config = dict(
    n_layer=9,
    d_model=128,
    n_head=4,
    n_kv_head=4,
    head_dim=32,
    d_mlp=512,
    vocab_size=1148,
    activation='tanh_gelu',
    norm='layernorm',
    norm_place='pre',
    norm_eps=1e-06,
    positions='learned',
    qk_norm=False,
    attn_scale=0.177,
    bias='qkv',
    tie_embeddings=False,
    parallel_block=False,
    init='trunc',
    init_std_qkv=0.0442,
    init_std_o=0.0104,
    init_std_up=0.0442,
    init_std_down=0.0104,
    optimizer='adamw',
    lr=0.00171,
    beta1=0.95,
    beta2=0.99,
    weight_decay=0.093,
    lr_head=0.00597,
    warmup_steps=582,
    schedule='wsd',
    decay_fraction=1.0,
    decay_shape='linear',
    final_lr_fraction=0.1,
    batch_tokens=8192,
    seq_len=128,
    doc_mask=True,
    train_tokens=92960000,
    steps=11348,
    dataset='wikipedia_en',
)
Each number is 500 + 40 x the weight over its row's rms, rounded and kept within 0 to 999. Layers, rows and columns count from 0. Numbers have three digits each. The size before them is the row's rms in percent of the matrix's.

# layer 4 attention key, 128x128, rms 0.0791, rows 60-82, columns 0-127
104:469450493476475445467488496486449568472440536471592540560499508521515489472553484496518525513559492536531526433481517425591498546532550362524481419497533491466470550474466473506532509481434512568418506470537509538435561478537492528507507441491491493469563511518528459556483538538489480501531536531459529520505528502513525492471456577486480521515423508512402490427501441521493452532498
112:483434502444487441498521497532458552456523515504605485506529530493489538446525400516496497541501489510437535460477518532528501556547555457532501499551548459457539474482496470593458512608545459530440414478456454378511463513545504500471474513468489546506486498551453428535475474481527533525455487526480476454509461449575532558519502553472484569535461512510505552468496473492478477479454
102:531422501529528475532495489493551503541489489525464524452503474536489476514648434539576441450531465486584502512428543532535489483498543518522511595447508548509503481511465520457506552480461545477512438548462477464466524545479492441553489434444568469491446495464485410505448516481518446569472499524480522438563449466435500488462435467543472462502501536477513507477508531493474434521500
112:536476529546486415474461518482530459524541514481527481518475505476467387543439447506522566473439526456488544492545479525459536446447489537531475379453496473529492504592477488454500561450535513470458532501549626544501518446482499562547507536495532567454503500449458423509540535513524535466510515474508548598476511471543494487461489506491509470473517519477508517568483476487485497580486
096:518424535516480427460499521544461494466503516510537523531498496485494476549511445525468540535483536462515505447527524466467577535481463407508485255489531465430509563530512471488469526499511503521440569512525533558471499520519523518499522496535531553467530473504539507524487467527489496493518472442491576522494485487469481508523535590528526540484413487491479479495486487494556518511477
090:468534530476522503505474460494473441415532484474507499488542479456535587490487573537529483494490535497472533497497455509467536498488494527513501646544536474534500441494546516550533435493432542464561452531409503510475513433542575545517544570563461444525461497505473426508543522482564527504449441558472519406504484481458531483519501455498508521433505453522495518496506493558514530428541
097:513504476548539561468481481475521549549474479533445474470459478566509491530459526497498475460528451536524460540474484551489459460463537557436555666520424511499496437483503552517538505479490521479536417534532506454536536517403419479537492517457504424508519509523533466480519513457501459541514522525510493478536487467622505470456512426472441461508541537524530502558556496507476480481532
087:461564434531439531530463504507444501516490470519453484451531559556502536521538521519536493508556433509493499494430462597534456497519456552423496656522474510461558486495483578476496519525536499476542486487506531440550453485518453478449528500495463487532513441529468523458506492492495515540433502459548445540507561475580477482575499407466514473501546527518501497513562465462552488540506
096:502530462472501579557468479472489544540489495504460503538482467501510509506477547479537492491501511573503532576484427559525447520476492553436558697514444523540472435487491559549524507517492492468532421506512528439528488492450447484517498478485491423528499502527474456481522532466493486548479552533535452475562536489564506483499451412459464497495568543494499502502554453486468514443511
089:511505448466500536484508502450577518552428455509487489424521449463509460500515504513531499478503518554561510556460480558493447514495576541478503682498516480482488446494441543559475495460472514477554462529498502525557539468472489532503501544483466493501466502554531421462527562517483498548478509489513485452505490461543474504452515454478486501498571516536558520574597428510448556442481
101:498352473506518427468502492512493510544501508511581485537513503466488435482528429530474496468500577548484497471544535483483516551495479418512478340494540500470523516536478481484503517481510490518368516517507550562490497517519509598537499504492454507466504537500481465487536556480531492497547497467453534499525519487549492597506571580529473522468504482508484425508510486475471490451468
098:482427552505493425484483515545439500489507494484549479497514555470476491477506449516457525522480535504475487487531525428487537539534499407557487281529549491438486528550512472490488486511500497537396560493542493543452480499548534555533548507509524545458471492492503530517486474508493503469516491491473579500490503534472512525522519598515558532490425461491455473480469510510515465513434
092:527462561510541386454500443536439480484517521470553479568519482467486487519451474518448489477464532443484498452546566461511551500507524417552471314511477464465528513526551465466500492502449548532477518527516486537436531509539511502525540475499527537474489512479515478536469483544542476474541457524434538488476392512471510522497534566525524476511421486531496469505438509549511460476522
088:531467559582552419433506476536454499492516419476552457533485561496523511572455502577462491451507490509407449446523539499465535488487540439508507395534509497479568493541532468480532534520501519508455543497493504518432510509520531497489534490444553491484526565489514524575488465539494468446508498464459527515437378482495507510487562499494473474487398490539445480475498490576521525489550
090:525505497530475432468497513518467545520526451488553499531491588474504541597495496498503517481535425510500515558471468517482516567505524449511527445509476471417507582538481472467577538497466454556410511487579551590480534556523548573523519459419523521458550483469501486478458486521527503546561532416499512526440558440516484499467475527521524467452498402436490502448505505509526490526499
079:540448552501544382496450500567484481510456517479579459593484509510499481517468462502429516500478580459438488465568512513520537500522555440558457356553536515480524460527522494461492461489504482491423496457477466507406480465522525575492542499436490486496525507523482532537523529500536459473471488492450550474486446475504513566491549584524515500462440496541515440503463499536513489509503
090:457432552541544491449459456529436462463507469487528462539532517466442516470469475576551525481503488559420475483483479501494607559486515477492571420579466501509474543533546463510514513543519510484531476507499527457459464516593570523520458536383517432457516546504444531526508504451534466430457521519488469446528460548526537532543549505525502503468519483568464484469434473544492479515524
092:478552462463496582549473523472523530520508507508458504465500444510494483468532539454554472491498496547545517534432451575537414486506504554457528662465462550566479490464480512509538470480518517436546461521511516463544454483437508477498424515476489386536519489476486452475519560474486543539515529513537445525527540525463476443482484413475472481518608510504509539523520496483461507539516
096:510392521534490375480503525542518478462492514509602508486541472451458469467485454494541507493499495470532509468496508508522507548447494436552507352512529461467509531527521401475562470457466543541424514510537534510475503522479504600552529485486536560494554487483521415515509513557493495539534481458490559516548555514533470475537469544507484544462456494515493483501501490443499460488427
083:506443513473491457476492528549439484491551437458491530483540515512534554489491502491470562588533502483489536499532514454439552535556467408528501354447499477440528556512519479514505494503490495503429574465552499559481544529472487573527584529545526582463466472493509562527475483467514493489498454527500552479477532499493511550502505603547515533466436465469441502451451522497530486469444
103:499540502559519573494462473490497496502519494517478499501446409497528526474478562430522536473490467445475494494490480545503457423495513564499530660508476495592525487508538510483522480527470565469618455572493489425576522459478493478448451515503514417522493495513559444516470478485490476482447485574525491467514421530481542506492471409466529486518511488549542509524476514501500541458516
090:498540462485522577526486541466523488550497508499453494446515469507497518497501535491532459513508421558509497552451460572520496488475472617446491712477493497555489448461496517533486501459514522481590460496456513441517471470509480509461468485482489446527519517502472501456531548491485540512492518487559447507512527454524519486522446396465468499506580519486529502581498504488464552490516
091:515623453456485526543503506495514454471504558445436536496504521521547539511493553512481466487464512483451498542535476476459498486522495572501398678520486572526541458475475529545444536526473496511522449487455422467548519499507504447512575482542450487482463526492491537444477462440526557480472497473488481516489461492461554509472501389465476476503518552473526527485532530546510530509523
# layer 4 attention query, 128x128, rms 0.0778, rows 61-82, columns 0-127
113:552393557445514500431521519508496562555582465436487483485572502548487508518552461440506546523440520568485523491462466514513511468495426520541508504481420535470489463521473563507557500565442489473485477583496510483491535466503493488506499519529459496453502526471582465443478453478536524488445479486453531447477450485499555562454520477495485543491519552467585562545416548476470467449463
106:536451510466490481513508446467528516476533502549504559468518557507503485449468455503540485389493524439503522449429512587543484519569495522560426501460457520512502486556545520593529520511482473501526576547500516532490511448473479534561460516546557483492598480484451430536502494502503459575535435513488492444516542501468474477444475472474444473556551427517440463479497578520529438512529
110:427463491517425531515520524449483482431464470437478523546387569507529594547490500542437521535482450471435477549525500495456481426469550504461541532499495496539521526586513420542548465459513491494471548505444542509524569512517458546512494544453502506501487499518511464540512573440439481426450639504494537487497520539520514477498441532500543511496486490470477543497470508520499530457520
087:570473524482581552474449426471494521518533473518466534496482498574519591454512516522437441552505450568446497562487466476465521586578523522471537540558517548436424532491504474485494504516489471502482477511526511492507438441467530523495442562446533484469441478496463544471510381531468494563450515524481518525460512529522522495538470521479393565468487475485516491485517567488557498474523
091:492514414506492504476446522549451490523478527482538478544468408526548480531545455465444529525439514399552521441523568526487491476496534503484466469525491513564476499521524511562535483549526461494518440507434433473532581468532431477532476487468560594471508448474481489501457532458522426504509433508475499488488477507550508514561540524561621451531486513482467493597464519502502487478454
091:505540485484491470488469474458530460503509530530432513534498517489492452529548486525589517469518511473518443502458565519565477481441479537624433488529493456500468476534447488498464453436497577480525460527569470499453484514510542534478529456460520493517508523459507552553495565482589542501539484512540579485534489474451480456415510532489549389455546519493558504515493417525406495543504
089:521498550441525581503492453524545427508531555567503510415531493530557463439498479421517481544504552505472450459515479516486449482447427530471572502475432508498549468438538480506518501540547521477507460515488484482533441500472472520473513556471500542481474550511470462517560561528474485504404472501532565514483557485371434457515558428527458454554511555487493557510488472496477505466482
082:454537527492417514506520493502513480513499495476508468497529492475457388455498460472523520423564603490535469479496556541540500485417455558564465436443509460543583552505476509465483521477542527467491496500538485488473477516516464516499488451470518543519491460460518542527538610519517544495539436454538515557541478510469472439437494531552565419534536462488559497482456438503491478587512
083:508603524478499481493398485521567483585510532497536497440510500490486476502502539477544438488521541509522517468512554527528552524468559492512448442548472497571492513553494508520485488501552580497474451501479469514463492485485502472542495424582526540540546508453490593567488561497551484490522485516500481537564477457447452460479537484530518403416549510443410457492461449520461497536542
106:503469551564510523473500443426498498550518467491561452467534505524488538451454526497467438483527507518434503446530537544534489571562460448613516417475513474443449560484473524531437516464513498511437491481537534502410473513481541502572428425509500494508525410587469519521505483603555533529503502540477514526530526552534477451493531506527503542453508517483493453466530537491471480547521
093:532453475488525498466498496475482450525549486457549473495521478590527577523479484552438454526457444567450492445475485495529482549546470465449533507531555527468475554515504515486501540472470441521454468486490554496535481495491545471544466478480456543475522461517459495434518444589453492559445536471443478533526521588603487518550497482488409582484481522512472449454527587471559498437494
081:545483491515552491472475539461475549517472528487478503575465490505446567537578463554478527508470386456455490481523525507527480466532543512568491490603517469548472546519563557488443445462426448498506446519500479475494499497444541510485532543474511462462506484491472504462476382476549527519482532501521544481502533517556525530508418538495512579457436482554571567574512528500518480509439
088:542510450526545537525474537437488543475510573520398510526474518487493538489572485510533544556414456492469471489488462494515466522480512524510481484550477507489442483517512544497415475446461474438477473506538485449463575522530473519459515480515498359520504501507444412487502475494505556546480511567523594399515539480536478538475481546427491519506473471516566545568516504455479549473525
087:480520494501563558516454485479531442533485470537497445495504440526497529449482501579423466532534489549456487526466543514510450500478501466499551546476499530518584499458529562492481542463456537523479531539461464497555491454425539476523466506588478489463557539444441467476493509533363492551413523509498569476504474511479523488511493466441439469515563447472526426540525480529497483586557
072:521433500517554481474473528470536531524483546483524463515500461531464491460504491567483486476414460498462475394427529562509455497545512458547522477543555435549510574529529495511442539456458390498503449521513542441383531516485559534546528504518479466541498456533470470494441465536600498538541539505456507501515498494539466520513478493514499533455470494592527537509595536457490502485515
091:491459438482517558486527523458474475471526552537529477580535465531586525494529420554489506459445496468504502502552557507529420445492445531498442457510544546480498486451463600503501426424497475479525489551542498486489586452558481451549497460528505441437480496518507438525515494591470536547511478527453516514511523496584463475493507515483561528530407497551554537514508514454468537512467
086:445554529508415458513534559535519556466414497466521459487488469431441450518414487533546503495597537485558549526504517508470534446449471447504500502441466445478552534483491463527509548534532542511508558476536509537483484535472463457493507436544511539461552518552571531553494588476475480470574479499524423524521488501460480450525509468475558450538484531527508486471460412519460492568467
091:571548576451487492413470433450513501572515451520485502476522456559502575509446511589474435501558454520520508456480582563461515521517480468478548544524526536487522510516481557500445533484556540447461424547530527526550415407434556493498522516476481530525477426477505573513519434498485466485477541497515531508478498524469527459521490504493490502453509506530568473539537524530533454563538
076:532420461481532530509528478486487525466551497530433470575482474540617491439519452502460427491465498519517506481458500507541528532498500486398520524526536541456452472472505422473538548545510478502515442473527515541519488533477504456511451511496416536466524459530500469413484440538472456586390460471507494513466557549498539552533477447503479550553560473467495482480507550481586504492469
104:451513508497474423512494555493541537456496540482461455574493526463519487582530433540480485517517490428536538512484564483495516436444553545485453511544483473570486449495510507523487472498542494451594493469460508492512512517543476536467568497446559511469448511454524538526472512402550515484533456519569482522505457502502564533501538535492581468500445497513536539561412428466456554436431
076:469563518519399542565486476530487472445452515480507518480562474485502446474476549512585558508463544457512480468492496495460506484471579552495470536465486527506523471442466534523553461488537537505582486443469537462473528501551439492519505491523483463548457481510536499546492614477547475474558445542476470505480468458538472465458582459528600443529509490446431466505511430543450520558527
089:493500502528510525506485511565433479502490470487495532463554482469435495485503501426501540497447509493529455507476511446537414576524516533547540462484506449534503446511498492525502525545440524517546459536386483459468576564519425553483508525478534553509565531497491467476526570390554531425514529462442487472452560518555520567503468461530517445521522467433460528467530485560529460438514
# layer 4 attention value, 128x128, rms 0.0684, rows 32-63, columns 0-127
120:511521518534545475523442490443536496495559507487501398528546449486514490434547498520493509474549505550422513556544484541552545441505529492514501466497511460474502441473470466479537548534484349451534471425470529500473579483572519528535484463497494559469483444537591567530482506466505542462505518552533488503492523491459479480480471462589431485498474500547560536461456532562506509449485
093:549544533444468442485511492527452458545514405551458488471446477469560494631535524450460428521563472480506521577447559460491487503530535502460529531443591513459524505532513463492491564525519507441520507447503562527512563543496495514507475494478576496471496493456509524515529510483572524536550517465511472441485503496507508415543478487517549553527454435552500472410562516531515468478498
093:473527419414498518541502599499523575444527457399562567527488497485453518458521492466446484504483490494493507551458457504528441490502541516507466553499583521539520532489453538495574527514528468545489542448521496563457456493546530524482506446489466550496517493435489565471550474587455564461454502526555420525479518495472446526518479544446545528538553491534464420481536494488515518527537
097:478486463463469558472541491515554483501513492538475528508499521533490540513511431579537480486483502567471454502537447542546435598488541491475453516529507553533425537472584497480523450469433563483447517603517539503539512487506481458451522527481591388480523548497487461510527553561445485474515518586427478470525513501512469509460440491469502500477514573502510531490461450424473512477449
102:481495507495512513499487537494447467489476396477487455525474465485588515575470541464447510572577498523481512609500470540495503481513485455509582512476569467457470523556447446483474487520545522477483429417544469550487551493522496492557420480428531466455483436474548542456515542487531495470465515539558542538485506467496533538473485469535531477591460484453505535521453498586455503534542
085:496461467509484485535462473487503491557580469512509517507554478501456511476542564521479416489542505470492549536533481533439543518570562480534564498506599456497516519605424496514541527569524516519512518478555497526489530454515486502509371462507513512520474458525604548493470464459586494514549508490511519508485463416499564553536501523533493480530506559471515526485470459533525424540568
080:471463491588507502498510546492558444504503547514484544565525450514518526501542463493525550471521488595434512524544472597525579483492574496530514472490475488481496474435594433426522527504493452402519525545515567482544512474489483491506461477499571501469538538523495438517446499498481555514572536489548438390501481526479521476542463497484487531446558449431531447473495505465493528511520
098:557500536472517506481495433498558501558580513435485427522542527455448497443577527466550484450476502485509520446474497593445563554569501502489373462514517538451512454432511590455451490510482489537556492493466512509494452471526484520488526468546498579447490469522549511578504463496538536517504497477484449503479495501542481459477483559496552486415531594505554486484510514503517530471472
092:517431488459453509534489485494524419540545465552508516513528460476515523441548556481504477464455496509468568505473503484509528518548505519599472469458507507476406397423566486553532541506488452471542539519474523506519463530503550568479474477549476452503504424519575580516522483455560523508551495502485438470489524545506515422568450491528540521512547511529522456501570483531581523538431
100:551509500410483448467569478530493462517482474519490372479470501485446537546464599497441504493507514407488532601512533511443479454518430503531508486514469535451504443504544507621513520478517445459529528535510527439509488561518467540530523461565515486458517510463486514525528485449534497536521517417536466501465486481564466485540486492510479515561511412534495445504531506500569473543517
097:528502451452490443499584544496483509488446545475481513457527612496462486540517488459485495551490495415561530480471519462480497479478490520515467526507515509500518536485422511611509591521466544631500486530504469423490528550459499518548550463541408530516514530436484506458496467535506422535509484440505501529470523535551526531584479506528491482581533447511493508503471525469558469481454
099:518524562511548418392505470527472488460491513430520536434485506487465514591398559470533568484506503498552443558449494490392524507518411519433467506507488500502476533530510475429463485515534620530486524463510497480521441449531454519519520483506488486509469527534480493491540507506475487529450494470533439574486484466460454484442529491520545486551508504452454479517490593514525527491549
105:459549458532495526539558546488472568514491531524569510485471529508405485561448512519450458478401482513483559386521553455571499386465486569536479471500540501579505503495452530543484509479509466511446551507473494423498415519499508488565507468480463479539512530505481545485484510507496486501524502457504475476493539501510490521529430471498494496526553480444459432506530481424466467431590
094:511504586656500432455544408533481462545513508511494574489538454512457458582521544451495506460467490525479454469515477544499605486495534552572531477508531474496477459500458472474476482481482484513507454529439491459511459534489517499556512481555529466492481473536491470462474476446557465562523502513464543456469505506511551541516549513509499502479511558432531558523380483474559481470488
101:503488476499524504531425463473433451484535461504507487497543500516526507493481450537507518546544532552534563483539514427473598512535455451485458534492548518480444479502512539516536540494493583605546418437521504479492513496485487552593429497493418535573492443506510531539507516479533560455552511518522488551496481517581504567514428505522467532582504491493431447464448467520523509455454
087:505527476463520496516498540502462524521510490509529464491546502526591512481473413538472545579502481515519512594514511496501496436507468462535534538486534512523509563554481486526569456527504483498516456431556470536436551407516486559414489514390538549567507473444504495509527547490424486474432483524554562533488495468523491563425523506550494461529493453547431571487459495543483443515524
087:539460496487505453491501479503490495515579466525546567505452468461492504563466522436487450538459518442542547502497505466427585500537409489543580503438517477480476448518462481520516499479526563481500436483492469463482479492496552550583374538488497495505474431493560468474442468436606563525491477449552502459499496543530511499517478510502565518513527442459492515493516471574519440543497
095:497525551562492555537494487505490467488457489530510446612443507550574496430523502472495559535526511544473475481535565503577506488501483510458516516477502469484563484493463494520479514413511499516478446455569468558499564543507489412535517572492474555535479461556502465578478479509503458470582529521482443574507490532462495523507505517496453525482417495486554598488503467498434588452477
080:473480501464520465550523521504518442491495410519485546513481461478595531454476462450480542469568520495489432567508502540488471472487503460453569523488445463521549475548532412503495558493490569491460528547607486552526590496449441433507457492500490476429505518522531503469458499575522486444476495514482481504519506525434418532531486446486473529577484447557493537505529547536456500545560
094:518513522573486484490502469553450530489379496552553540476421463545521498605419479493453521523471473470514497507482490472513561544464508542512585542456494553499483519527511471548525506468500461519454461527502466454497466564473427547538432550534551500551509518505524430521452492479549431507511468388463552511464513555511458437507507515527522535518456419550465527494479523463480457477513
098:483507470511515459484434485475523417511566445556449436527481480464461489538496498569534461413561520538483514458484545502485517581470465489468486484515454496460461483518566476417496562505576530479530522497486527493551552511503534467568528471491525416476541494454406487475547523533538619485540504513576482441496500549487525457562496438481467564505540531484458443447488463477503515500515
104:523544584545505521439537467533500452470535478466481453520510479520545482479507530408483570529433486457504488524460498566477487467516453453523488488512494468554579451453481510466485444469486596421565508475575482523499503484519486498440502456495486550516444481513501459558596451487565552512458482439475431536490454517489456450493491525524466506400417472499512553502575545512495508491470
106:486523490473499548487503492498460540520519535445519350483580482487489496479532517436443502547549482508504640435569521507525527448517529497513404507519574477519508492508502562505538542501520461536556525470522526507463472492527508543512466458510437574498483496499512496522558493499474528446549536556532439536482496445520549491509383527487464479468472583488482442500474506525501574520493
097:513485527438526523516535499516531431498547598503547389560549547479463507467533494529489574490460480443444449521452547553416450455516490508506430489510569526520536506480497552491489539497469521508530531458469467526436522498508497543458545482476458473548460493442441481531550496492431532465431472453515411555484504498541432577479511555588473497514458466503467534509529518486501561486529
084:498600525538522432559467473484451496487540461441486507474459507489464504510466549522466483543531515416549523495497459455484534518514496484508586516492478417514570520594424535576478448523522460429524498441476437521470547511502529494530521491515437525514456486523506550447491455493537497462491450536551563483464513422500599566546556518524459510459435495465554481513480452561517523499478
095:510528507496525454498580462471526499436579464428456510482511532437475460512464537559506480439408523494527511480549478532474533509480481485513514485546423473468526497487477578598510484436467471487518495521445469446478468497447520490577532525555466541538547485533569509483510487498514535503447502504546510533497483511513470620558505493472464476532505480482551391474498521561538500459383
094:535489531514515501519558517496522520481450482515429466463530473473459507460545546416474475522518529450503580479470482465521563441514453424548579497544449466477530501481487536536518475463597536508544468450518505503448488557446550516548415443536454505496414490503486492429471476474613515522510537460535510486459482489534539488564474496538438537491473500472450495488545551540506516574415
090:511521546531476556549438479470477502470437542468534463492487532523509491401470556519520529479465525538542594399519484414556521475518541523504491493536445518530440491456515594612502510482499446514473465462441512479504533519539508501553523545523416514550507476566520571534454521437439451476529495526470539533516529488547505451523460484547465487469481525530497504476553510487520556428448
099:508518451532498483570416531482511511447498466524510496543497435536545506449568489533522492511563487574463528513516505517570544433485522500449527505489456492458489486473526448505537539513517373428484436506537517496538544528526507508489499509535475520483526492490514524530422509479490557464580531587507457500550494510424509354542440445497469534556494439566492470466457510471484541495488
085:486528480450483512558502495523444494526522472556511457430445495528507498513470512496437458576579497453581436413475562468494528553540437490457519548474516530473504591554524539500423454502569602538453465505523474512471456445486461487449441589477528494523511470495512521526474535521572481501481509523485599524494431480504551525465553504445560486490470481495514509569482499497494488524542
083:539509531522425493462588462524538453484492438542471458499533567445535521497553557402562453511498496503535517449417513535506506512530449503461461487558558535461519477434526558566480449462522550525531455483552524467535457517486471473516495498528507471433436465497486527615541469521551506549490505446463441539494531551509444434486443491479568503429449513534483510475558503493511506472491
095:500515577447486558503429486503448472522526513583497458473479546520534476463523450464467504535466492473532484508477613496522395496560530485402532515470529485530558498483524433517434497535499475400457528526523524520497506498509475515469495565453527521583475541469473498545524535503476481490474514571511439532518498514420475460532492513540526479480420520596490556503586514442475505474450
# layer 4 attention output (transposed), 128x128, rms 0.0671, rows 32-63, columns 0-127
122:493492500501559494492505539372450478505438491527502540491462433503514505534486470497598437473492477474617528495567532448567436472501473515538555527455500471535500535544505490463509498471484541520477469554571546503439476483464531505541561508484540426508488481476421509472536549510461471540530580432455558554533447531551466458512539526504494513471512441504424461498534487487517477571493
091:462500484487521563523481518493506484464529513480540512427492538512526512459457488478443573453525469492497438506503442506507542549435529462539512491538484422476560502459529482535533554497472416506558469573487446486484509465501582470450485384483533521528474443580497489483502508492447522541483601546492466517420425435491485546470558498521532565488477483535530489562493492472479604516543
092:503529538547498463491458505503520518580530579554366446476519507568523425481521517462527524464490539498564417433476490504457509518539521468446502446490415477441480447522501511519450551428481552466472474521527499540494540524407461509509493546458548472482591467507508413501552513437539537481569466500536544499514488523467508539493542498523495511499447506508577539514463523500522453458508
094:564483511509460501529528492579515515497497458374596528470528556462516524541490558492444501484504550487510511502454473514447511557561440539471589524470453475462512487541389530492453499526566531561510477458446490457507476511538449506476476508515435526536447519534483545518420459485558496468519467487570510487478448479503476516521461482566511491570540437492505510564527462482526415460486
100:451462458539511476562448518496480487456553502560466466526436509550462450519490507517476525470525527486557446500547458481541515458505537583477506482521461464536518490440535561492524484504512414454478540560570549491500525462453553551472562545447454496499507443541441421476598524398424453532539545469526534504505414505529471478489506519489502495471551485565492526537502481472505588519473
086:483593504496517515553499534512527506445508459579494463497488507545534474518518508496490563455485517460441507478553523417560458451493528437533450534498404509525479579399600448466505530453497514484477529542519479504527514504441518488461625508488449507446576469500506529470521516490412567525499525513523475500499461570495475452527485455470510474499517475534443498538535506501418567485488
075:540449488414501514506482472444489482459452473433519491442464489488512496446447529493575497518454480506562514530501490429511470649524387550485556564459572522546554521511460458515450460526486550541499484513496483492469525471555468519569550484513467475557463493540489552498527525496522540503441589528515510546515478475551546476493464467533480502515446441520484516558506472485512454528421
099:492548514480500516481502540536518498497441488507518557441570489514516510497450490497500464537435452521508584468465533456531440487450518440506514515483500519494456548577501402505545519459455584502469488513472433474497527506556461431520460433550486531590550589489450532516410520574495497492538456475489518472509577555480549492497539433545434518538468500471435467501526527486521435521549
093:566529494520505508493469483435564519450527516432540458474468591452529483554470477541494539508509472478476461508449501511518485538449530477473517532493502548516566561524516434447473527449488581554533545592401469484478483445499496423544501398508524494528478551508429539500447530602483576495495566474478515535504488497535521453517533522502473508503490460454448523510434547450448470484503
098:517527519488549556532464494448527540409569520499568528519472577479534527492509457466526544541490428479475519485501467484510507546443567530495400490550556499456539493502511425473506552496454473526592510504440451537483464372491540457434462445480477498532473469487510506521455483526559468479526528523494496510488556472519583510480586524434545498468436526489508520509519515459446503496569
091:503562531535485542532511517447505512520572510516465453556482520505504577476481490484495474480492423454418495469487503545505541471500557495509424432540470548441475516536512510518484508402513448435552542496465499550533441510439496467447464498521581511530533469472533498563499504430567524474474450498517427506507612492439483536500557546449530457448468550496558485484476508576516547490556
095:429498465509492539460512478535516448494530563511445464566568492490485534433475471509414441553458535572533561520512535512487478495454527597478525461519518522443485475545520498510567513575444402478539424484461484542480564499503557438425433518463414502521536524511506427521470546468508445496534501535509548494468531533495527583411513513530461518475482496525508492504505509492509471452489
096:558489538497545410451523513431518526490524535476454490515536516499626521424536470505527495566450489465460486573474452514473507482539467486536455511470448509458512447524481497523472520463501533536545497520446527586508498589413515517472530545466448492477531502492530563483496498501588532479447438514487431451525482454519491489531533534462547483490425586545513550438431522551496496492472
091:520499417484512558532502475493450481395517443465495456509515516530501552507468476513518470545467521537433561495563500478494498522489465512517454463522500586533506559440591454488530465510474487566551539528425512492499535482527490449510518474533475552538540525494463615437481513534525536481476530475485418550544484497510498463561462456434535452456533515485394513514479524487467609509507
095:559566523513535462527515551472487442515498502512493474513467553534467512484519535535479459445521519420572521576450491509565504446469517560542490541480507498498485555546508548474474461476535458422448562590470525438522467475510541421445514497494545453493548510472464491547502595424487446510521550486397584457470528530454453485476552457472509529443533511464458462502500499507447460511506
087:412455500474513461557469571488468501501498483545471490533426454514397495538529509510524476425546562478553504486537549486528489458552506510476491485528509449477480437478485553487498537514513437443467485472633519473502473489456528515503572571503542485405535423525509419496527564397490494508550471509458515505512473537429475502489516533554511576501528509518529515441539463504467515517502
081:482557432564528481562443545519515460414553485522466443489515580547510500471507460525449562445564491488473487523477511489524532502466560465543401465534518555519477524455580463515468484436490397505482587551483460531491519498522499460463521435515450488474557504492469546484575523551496513520509607523419486530490497486529502470489498484495504497452481564572456500512488509455456532470487
092:477454535443544458433526514506444459501421424508462554457456419505414494531516560470575505445531485513515498504478473520475551470460509522464538501552496507561486582468535566456513482591511507433473529493502561451494482490540532577482482515575583506509493509464479494476537474513441424548440511520486557455500488511505519480509537467454498509534523531511491426438504532525554539585506
076:476523498480503542468452456504508428515511536518496469479446548511476497468543518499463528439518501478486463510518490475497539543543459532470511491498449494498442552471515543470512493528524437460488520487581527527525449483483555586470509527463473500465418449455519448549560444464429504570531655543575541534460436475563511526417482515520532531490485437511568491576508502498501518519426
090:495466487441557487521520489549417481427567477477520468490487543465500526474478531489505551478571531521473503533486488469451562546515475492502452466555586454522546538447524523496504513562513433478581519451444531526464506417517569463444538469539512488512502483535522550491578512540517480483421543590479414481454503424451526521511485512466508519460506539460534470452481472465483612502505
094:536517477528456584509526479477538510493488554457529537441490548521573488439527457493473495541456513460544474571516447552546468579495482568523522550447518487537513491528455456536440425479491460577418498532502505496493493513542501478484492466424481513487472506498493499531459516481493564518547586483498576503475469438627466516456490459474506486449487467482495498632513517454483484498435
103:425515491453508510446462505547459469501436478560452542448517485516401508538452515488527511479476496554498499463469540524477490470447536459463513446513514584471439525439548514488471507573498440487516476480506446488450484474528536516501413512564531519541556530490479505447455544574453411500522495537514519517487561523437603526464552476469518586565489496495500512472481571530533462562541
097:557510570490509439501511504434510531531480480578473565502476478523484469500467477507601515521474497504550478483483492468545490440439533506483477523470455503448534550488563464515466501533544583449482465513477485465546541497448492454512496496475519494555585504507517513511437549459459444505483409420444532485504564533382496515498646480518502481534495495510479501452503509542568444533494
096:419466559506497512399507546454481471512468511513450537485454478484462527517454519494531443536472528518512545505512546511529481488526566511417506489580486522440432435520452495494485525458507481439460465461517469486490446477514488496534469528548563514457559518486516472459485562473550453479542388513499543435498585564470565569509582487493491515480496544500489552441494582515569469472533
084:481531456552495550510518484520494532527494518635435488527492470563483492500556488454482519474542490504489439458545501511541494401472551458569381483540474535482503470400577511478506479479497485505494515507545520523515473475466485486514497545435531470467519460459540490445576482482465504550529544503493463525543448516486467462521509459389523436482557572536471547501506532503515543555566
092:563591537565482499490439494538541507497472514550516474526512502543518563459507483415512511516518475440477535470452518495535507434509501477583426471464522553497407460574532419468473443454476550537480517496527533533478477534481482471452440530439476431504477500430494493553493501533606497507568498466499474524512511523534482461475527458436511492469493521512439533526521514509512440582595
091:541600463539494489510456484520457455516538556598503484505456522497497492529440434528499538498504451453471415487491555532548547465461583466533375460454545563541474553439550494537445521504517479466472569525493500495563501457492495500491496470489513462521565497477502508530537480513480476487463532478504481533490538487450540477497523505386613417505488495520505496465517515530484541527565
090:554497533525565421415595516460497531544461499480544492546527490436516514560510447554522447502507479498492501537458514505496518391449497510530511553463548480549565516546462534422500495522508572509507526524422547479502435498473506499541514539560559437534424517464473507517487521557514442502432471488423518475488515514487474451502545529446470483541554524469459460411450490520530482544530
098:527438503482541496495513491438470481529449494456503515473455451484513484490483519493571507472528484472580483532532492504508478603488460509535579577429518441551575554537465501483493512530494572539525534530502537504507509459504520532501554501472572431520429484491466467522564479529460475540421625475485531565522431461552458481474486514510467516478490439475544408533522453493476447510445
083:485503479459449479519479545638537527517553502562513520476543520530489451524509513488422565495520566474429483566482492513483555482496549420501459499556433453537480486448510540509568509562520465471453552456525451492600525548518546486470524474452470547471510503498513418508515460474423487530501507522511477440463464526399484462493470481515480527536516577523499496494581472458471543494494
089:533503494497541526506488540570515475490479464453529533456546527484489505522464495504445531511455462495411570485443497533482526490436565480500515511482488519529477573511460453476522538529495505486504499513374410472491517468531531494459436420512511519630528582506432515522386487568477464476493467509508464448459533486508585530494567491546515576555491516502490449505500504493484484510559
090:408451524494493460375531538475517516516436503465543582480488459433475530552436567497508517457561531494451487505495514496491493447453486459500580501521477458493442439501472566473542552574521482526496491475522477477491521545566583543507507468514554481478502481533578461457475479553445457532445490502497502488420486473517479505474592523537453587541543509510557497465525484546501501466495